python train.py --num_key_value_heads=12 --head_dim=32 --norm_place="peri" --rope_fraction=1.0 --qk_norm=true --attn_scale=0.177 --bias="none" --tie_word_embeddings=true --init="uniform" --init_std_up=0.0281 --optimizer="adamw" --warmup_steps=267 --schedule="wsd" --final_lr_fraction=0.0
Each number is 128 + 32 x the weight over its row's rms, rounded and kept within 0 to 255. Layers, rows and columns count from 0. The size above them is the row's rms in percent of the matrix's.

# layer 3 MLP up, 1536x384, rms 0.0711, rows 435-467, columns 0-95
size [ 96  91  98 101 104  99  98  98  92 104 107 101 100 103 113 102 107  98 108 101 105  99  99 103  96 112 102  99  96 102  98 101  99]
[[127 131 114 143 113 139 132 159 123 213  97 166 128 111 105  60 104  95  87  95 163 108 140  81 129 109 114 112 140 142  70 144  98 111 130 218  69  96 117 124  92 130  72  99 141  86  70 154 100 129 163 206  92 153  99 154  69 116 102 145 142 120 121 174 163  81 131 111 152 152 115 137 145 127  95 115 120  99 122  95 153  70 125 143 165  59  94 129 149 114 103 187 118 136  83  83]
 [130 125 127 137  67  96 159 204 137  85 113 143 143 115  83  59 153 158 172 139 113 142 113  51 174 123 143 126  96 123 133  98 131 111 116 110 129  82 145 178 140 113 120 143 215 123 116 116 201 148 131 196 113 154 134  95 128 133 201 194 118 132 176 177  92 181 141 169 148 149  91 113  88 165 151 207 108 102 147 157 149  85 103 197 103  85  89 146  73  93 108 126  77  63  98  77]
 [160  95  94 117 206  77 128 144 147 119 130 139 112 164  75 123 137  86 113 158 127 161 174  62 105 114 138  51 136 129 141  57 150  98 160 136  96 115 159 127 110 142 152 110 130 134 104 130  94 112 140 146 148 110 128 142 125  55 113 138  87 182 169 132 110 120  57  99 169 121 123 190 109 103  94 108 132 128 138 170  92 133 129 126 166 108 181 156 159 112 123  80 213 144 138 132]
 [120  58 137 146  74 139 112 137  90 155 128 147 118 121  82 116 162  99 145 108 120 102  85 108 111 119 116 137 172 161 122 116 128  34 140 122 117 154 137 147 166  60 185 228 142 151 118 192  81  81 131 115  94 122 122  92 182 102 115 129  84 120 178  67 121 192 183 148 131 116 162 118 118 139  47 126 131 121 129 118 145  89 132 127 141 155 151 157 115 131 163 165  69 136 113 129]
 [ 54 142  93 149  89  63  61 151 188 172  90 144 152 110 167  92 102 146 140 107 145 121 161 154 125 123  96 121 133 185 173  94 146 165 125 190 168 184 204 149 151 122 121  93  61  88  81 161  89 147 122 125 105 153 126 108 152 147  99  89  86 156  91 134  89 188 189 120 151 114  96 163 170 182 137 144 143 113 103  87 125 130 130 129 119  81 155 126 132 116 131 116 127 161  91 112]
 [ 94 117  92 117 136 117 135 129  92 153 132 127 106 140 111 111 169 156  88 150 106 161 140 138 147 127 152 134 173  78 103 137  73  91 143 134 113  95 196 128  99 116 143  84 144  35 185 187 135 101 145 124 102 175 107 102 169  81 140  74 104 145 162 113 172 160 137 134 135 153  97  94 195 126 138 156 115 151 116 131 146 114  94 154 102 157 146 134 145  93 204  99  61 145 141 136]
 [ 95  92 137 162 119 120  81 193  77 146 145 173 100  96 156 144 164 125 114  96 102 141 136 152 118 153  90 110 153  97  91 119 149 132 138 209  72 130 129 147 150 109 157 139 124 100 165  87 145  44 185 129 173 132 101 119  76 127 163 170  66 115 155 145 108 181 172 125 180 110  88 181 116  78 116  81 127 121 156 128 134 151 114  75 112 153 147 136 173 109 191  89 149 144 143 145]
 [148 162  80 138 176 122 138  97 127 121 122 126 119 152 102  52 156  69  84  90 150 174 116 144 168 110 142 145 102  75 113 100  43  91 128 114 182 142 164 172 101 134  94 164 112  90 125 107 148 155  91 167 140 206  83 116 145 112 139 171 176 170 188 132 154 121 196 168 149 141 122 148 166 132  97 201  99  63 170 169 156 149 156  99 106 145 104 151  87 112 110 153 133 152 143  96]
 [138 106 158 149 115 140 168 166 123  99 122 134  93 100 152 164 146 186 144 113 148  88 106 104 100 109 123 143  96 125 121 121 115 108 140 123 153  93 133 106 100 149  92 146 147 166 112 158 154 135  87 107 145 138 138  93 190 133  78 126 167 241 140 118  83  94  67 173 132 115 109  76 153 137 141 133 247 130 123 122  74 151  81 211 114 171 146  85 112 116  85 130 174 132 168 123]
 [131 149 133 138 158  73 139 105 144 166  87 132 149 156 169 100 139  92  72 132 132 152 100 108  95 151 112 136 193 123  87 103 110 105 154 175 144 126  72 146  75  93 146  92 144 119 136 121  83 109 116 161 105 142 115 126 180 154 148 185 144 189 156 107 132  67 152 114  98 136 154 145 126 102 169 159  94 166 115 119 105 120 102  99 125 144 111  89 178 174 145 124 143  99 123 121]
 [109 149  82 137  86 153 114 117 141 124  82 143 120  74 164 115 100 168 128 128 124  65 139 126 104 139 137 125 124 106 161  80 131 142 120 120  92 151  65 178 135 119 147 121 145  77 114  78  88 126 194 103  89 120  99  93 145 136  97 107 120 136 126 113 113 160 108 131 108  83 155 158 129  67 129  86 134 163 126 141  89 157 127 119 149 136 173  88 154  97 131  89 172 147 126 120]
 [141 111  82  92 127  58 145 141 134 124 100 152 104 132 109 133 101 127 144 138 111 144 186  99 166 153 151 135 112 102 130 142 117 185 134 107 140 167 162 150 141  80 145 130 168 180 142  96 108 178  78 126 113 122  81 211 131 103 167 146 153  93 134 105 149 119  84  98 114  57 158 179 123 123 130 147 133 129 129 146 171 143 154 108 136 190 153  98 157 151 156 128  74 172 171 168]
 [112 116 145 140 134  81 127 128  93 124 150 129 145  99 129 148  95  89 136 143 141 179 133 143 173 166  94 157 120 135 134  93 134 153 164  81  54 178 122 131 168  82 143 119 132 116 150 169  88 150 119 130 132  78 127 148  36 170 198  66  93 207 110 124 175 176 129 150 162 122  92 211 107 100  98  74 125  97 119  65 116 142 160 146 122 140  94 172 149 131 165 140 130 120 109 179]
 [127 120 126 119 144 118 161 117 156 172 115 112  85 186 138 105 109 167 154 123 193 184 100 157 244 149 108 138 144 126 113 165  61 132 152 128 171 114 167 131 152 130 133 179 124 128 161  86 134 167 118  82 124 162 164  77 125 134 112 155 158 100  94 109  94 128 105 146 136 172 119 173 186 114 102 104 183 141 142  70 174 116 132 115 119 196 106 162 128 117 122 119 128 199 193  89]
 [160 134 107 111  61 201 120  72 138 105 126 123 118  96  79 181 161 119 167 142 111 174  94 157 141 106 187 164 116 132 106 114 145 143 145 134 157 159 123 144 106 139 134 107 117 108  98 172 108 147 128 193  81 142 202  77 110 134  88 101 131 120 110 127  77 150 174 111 138 136 132  60 125  46 138 128 163  69 119 120 110 113 126  88 115 134 164 121 152 106 109 116 132 137  89 118]
 [111 138 161 141 135 151 110 146 117 107 104 102 111  78 138 102 159  92  92 122 110 148 143 119 175 119 117  77 152 125 101 141 129 132 147 146 132 132  99 128  85 136 116 132  92 153 115 129 156 135 130 157 164  72 123 109 112 101  96 163  86 165 143  95 138 113 119 185 143 104 124 131  95 134 151  71 127 105  97 188 107 139 123 132 121 176 151 112 133 137 132 127  49 148 134 150]
 [ 86 158 106 104 148 135 100 128 129 142 176 163 127 130  88  52 141 147 167 131 140 120 176  56 133 101 134 153  85 135 143 181 121 135 131 143 163 190 107 130 114 142 136  50 138 144  95  81 117 141 103 101 113 169 157 118 143 140 109 110 111 187 130 202 101  99 126 116 130  99 118 129 109 118 158 118 119 179  78  92 112 174 129 119 157 110  95 141  68 121  90 151 144  84 174 169]
 [148  84 122 181 130  98 160 133 157 181 148 145 130  93 168 159 114 180  70  78 115  81 127 160 110 121 155 126 134 131 160 126 119 146 139 145 161 148 143 117 169 153 161 156 181 172 145 134 124 117 153 101  80 129 109 119 101  77 160 125  71 137 112 164 132 129 112 148 169 162 119 178  89 136  87 107 163 186 145  81 107 166 114 130 157  68 156 148  88 125 146 145 177 147  68  86]
 [162  96 144 152 135 127 169 118 149 102  82  54 121 120  87 164 128 116 153  95  94 105 130  88 188  92 125 136 103 191 166 132 112  96  99 179  88  97  91 106 118 112 119  83 162 175 139 145 111 153 111 128 166 139 170 141 158  66 106  90 189  74 151 116 113 110 120 118 146 101 103 110 119 148 141 117 149 137 177 108 159 168  97 148 118 140 138 153 131 168 139 158 154 153 175 195]
 [176 128 105 146 133 179 124 132 192 131 129  97 124  70 109 132 165 194 156 149 158 144 122 119 121 106 122 152 145 160  74 130  81 102 169  63 125 175 144 139 102 102 123 121 144 169 125  66 107 145 117 130 149 150 176 119 135 188 100  99 205 152 113 176 145 111 172 100 186 106 139 133 128 145 122  99 174 121 120  91 114 167 104  66 192 139 110  65 119 152 156 166 103 176 163 146]
 [100 197 151 187 146 173 150 142 118 157  94 151 154 191 116  85 142 115 111 102  87 116 117 100 109  74 113 134 156 108 182 117 162 143 138 123  97 108 134 100  45 131 142 159 111 142 139  79  95 129 140 115 116 116  94 147 164  85 113 148 126 165 134 115 158 112 113 140 147 103 115  97  74  86 142 115  74 172 126 147  66 129 129 166 128 142 152 168 127 124 175 111  96 169  97 116]
 [132 125 116 115  78 155 123 101 120 127 129  75 148 141 169 123 164  74 122 149  69 160 110 135  96 127 156 120  84 106 131 126 154  87 164 139 116 132 168 125 114 147 172  32  98  79 148 122  86 116 115 173 133  96 227  81  68 169 182 106 134  98 119 130  97  89 182 153 135 142 104 109 144  60 154 113  74 145 215 170 160 107 163 164  92 165 111 158 160 127 106  82 140 172 138  95]
 [183 142 117 103  99  78   0 148 147 108 121 132 168 130  55 138  98  91 128  98 109 100 162 152 155 139 146 153 100 141 148 142 158  90 124  93 149 167 148 129 114 158 128  99 146 138 182  73 127 100 189 141  96 165 104 155 152 138 113 199 106 105 113  42 117  59 127 148 157 121 145  98 124 114 112 128 125 123 106  91 152 153 151 133 134  56 123 137 105 124 130 168 146 174 107 132]
 [189 136  95 111 181 120 126 112 115 142 143  93 142 118  70  84 112 119 144 132 118  96 132  98 148  80 122 169 161 124 151 202 112 123 150 160 123 142 102 147 189 164 141  99 117 134 148 101 123 100 141 130 147  61 172 171  99  90 174 101 153 129 184 148 107 185 145 140 115 147 109 160  90 128  98 168  77 124  82 157  73 147 145 119 133 111 150 172 119  79 148 120  77 142 165 101]
 [129  89 127 121 131 110 109  89  99  81 100  92  61 144  86 133 118 102 113  86 137 117 137 200 161 114 151 142 110 130  89  99 129 184  90 165 147  92 146 152 180 156  99 153 137 115 149  72 154 109 128 154 128 165  64 167  97 144 117 130  68  85 118 137 124 172 161 111 128 179 121  53 113 159 165 186 161 148 126 109  77  97  71 157 100 104 134 112 108 135 123 115  62 203 149 115]
 [170 159  88 160 182 113 129 111  92 155 149 119 138 141  73 106 157 122 132 124  85 125  84 132 168 119  63 144  86 126 109 131 136 114 174 152 130 129 149 131  76 168 158 116 117 191  58  97 121 135 197 134 182 162 123 160 158  95 166 134 144 122 108  67 118 154 126 139 140 167 126  99 186 120 127 140 172  85 129 164 104 111 144 185 138  95  73 148 130 134  91  54 101 133 110  80]
 [225  96 167 168 192 121  91 147 164  76 110 120 166 125 132 186 150 161 122 108 116  40 115 129 132 164 114  77  89 148 222 118 121 110 119  73 206 158  93 120 123 172 109 123 150 138 129 122 132 132  88  57 126 193 120 113 151  78 102 171 191 131 133  83 119  93 133 127 114 141  71 121 143 106 152 158 155 143 185  98 103 189 117 167 134 113 144  91 140 168 143 162 173 126 146 141]
 [167 161 130 115 142 114 145 132 119 189 102 124 161 113 112 119 101 117  11 117 164 154 163  81 163 180 176 151 145 148  79 134 150 122 121 141 118 211 140  80 112  82  85 115 115  98 106 157 109 130 156 100  54 150 171 142 147 167 117 102 137 129  90 157 111 101  88 132 136  81 149 160 151 119  99 134 103 118 152  99 142 114 170 169  94 171 145 119 125  59 109  36  98 122 102 170]
 [ 67 106  93 139 132 113 177 159 149 124 108 115 150  80  77 109 144 126 177 118 118 127 118 103 135 171 149 163 110  59 198 131 192  90 134 113  34 156 117 120  73 116  29 143 168 129 131  61  88 149 116 184 150 128 196 188  77 120 140  80 178 100 125 125 132 148 126 119 171 193 167  74 180  80 142  59 159 142  73 106 115 148 144  97 113  97 104 123 127  58 110 167 136  96 139 110]
 [198  29 114 127 145  99 146 137 158 113 176  96 149 108 125 109 103 150 131 231  95 185  78 182 141 130 144  61 117  88 158 130  86 106 131 116 115 129 162 167 108 172  96 125 115  60 155 164 164 128 129 140 132 117 106 113 162 174 106 115 115 129 152 157  93 151 115 123 127  96 163 118  92  64 135 134 129 128 115 115 121 101 144 135 120 158 134 129 137  94 149 117 200 150 108 143]
 [173 149 136 104  69 129  91  86 186  95 162 126  62 107 154 134 178 132 112 135 125 114 212 106 184 166 143  77  67 131 140 114 152 157 114 151 189 159 136 102 130 126  88 132 123  78 154 132 139  61 162  94 102 136  97 106  91 176 157  69 174  27 131 113  53 111  86  99 148 152 154 131 148 164 124 122 158 152  67 133 144 146 126 115 108 106 174 127 128 130 102 158 159 102 216 114]
 [116 142 129 129 141  81 135 119 156  97 123  94 158 142 106 114 142 166  77 129 138 167  99 128 127 137 127 198 135 141 146 114 104 122  96 132 124 148 120 107  98 113 124 124 129 119 138 155 146  86  93 131 113  70 133 122   8 130 112 104 128 140  57 108 144  98 138 133 144  52 151 151 149 136 114  78  28 100 107 108 110 113 110 131 143 184  71 138 177 190 113 171 104 114 154 111]
 [121 125 148 132  67 149 188  53  56 170  95 111 176 154 162 148 124  53 140 107 102 153 167 187 114 149 138 114 174 126 103 134  58 111  93 103 105 151 152 207 123 138 140 103  91 162 133 167 131  84 113 102 113 162 162 155  73 175  95 172 159 111 107  67 132 142 151  85  82  91 153 179 141 144 131 106 119 114 162 119 126  76 126 136 125 119  99 107 154 106 150 105 140 137 174  89]]